python train.py --n_layer=11 --activation="squared_relu" --positions="rope" --qk_norm=true --bias="none" --parallel_block=false --optimizer="ademamix" --lr_mult_o=0.601 --doc_mask=true --steps=11299
Each number is 128 + 32 x the weight over its row's rms, rounded and kept within 0 to 255. Layers, rows and columns count from 0. Numbers have three digits each. The size before them is the row's rms in percent of the matrix's.

# down: layer 2 MLP down (transposed), 512x128, rms 0.0765, rows 499-511, columns 0-31
# up: layer 2 MLP up, 512x128, rms 0.0767, rows 500-511, columns 0-31
down499 088:131028103089187133124152140103093170086126070129098120117115147116145089012113145086137118128109
up500 110:143135186113120123149046168095152162151073128128140068137130140153190126111145164115125171079170
down500 108:146159120051109102103143043129150179058162134158135143144136064156095037151088142109116085112136
up501 102:064083201114078181137111147111206110166135146127160084111120075105124132057114172130150189094204
down501 106:135074107172149107136140170139137120072098109153173129099110125053178067078155121164178139146120
up502 094:103113159149118105126075152095139178201121127169127129120167175142162147110114152093153129176193
down502 090:053160115152134088122107093109101135129154194140107117085160094106169158083133094113129129088140
up503 095:145174143087032139120095144149170155141121158087121057139123139083116144158131140160155152124169
down503 101:136182092140113143124193107112126053160152146180102127091125144113154116139162179194089160152163
up504 074:111089168101075100201058146093131192169120136172096113133112123088137159137142157121126146143178
down504 075:116128111154154065080117115114110091160093130152196150150176155135104162095100103187150163111136
up505 112:149102132066153190118130078071176154175225185163162133111118109163134144090106142175156132115141
down505 113:164111136170115122066153113165118109149098136132117120128148133050054196174121125082059116129112
up506 082:095087166097064097165084110087141171174125108215128147124121108129136100166116156077164150105150
down506 083:177116131159128115135130177116163148126137115138127116148199141091100075137119145118084102135136
up507 110:129190143070108096112103153134136196148128117155136091116052093023152103166134186123125147136124
down507 114:156170104128127097094151148137097165121131147157130140197094127138100114124134131157116171147076
up508 081:115127152095099118191074130104140139193127104165099131145142164152151153127133146152200141125166
down508 080:080108081008085134110184118161103127094144139189119112130192137121162130145156121131127065110184
up509 109:173106160131136092117102187055192104161088169112146051133145099156152088091148144123172157110183
down509 110:087112108119104166120149140111105128106104100122144132204182100138119133144089118120095078107124
up510 108:130106149142068112125071110143125178144108075160089151110160155134175105144126109126123158130157
down510 112:123106136143051133123144110112070084142130176125118175121151179164140148099111119107145122080104
up511 080:115115154135107085174083132125134174163130112167109124143131122168136136113119173105134137124167
down511 076:102093182076163112113123101106114151110143123111131113132116118076144128137104141093134119108067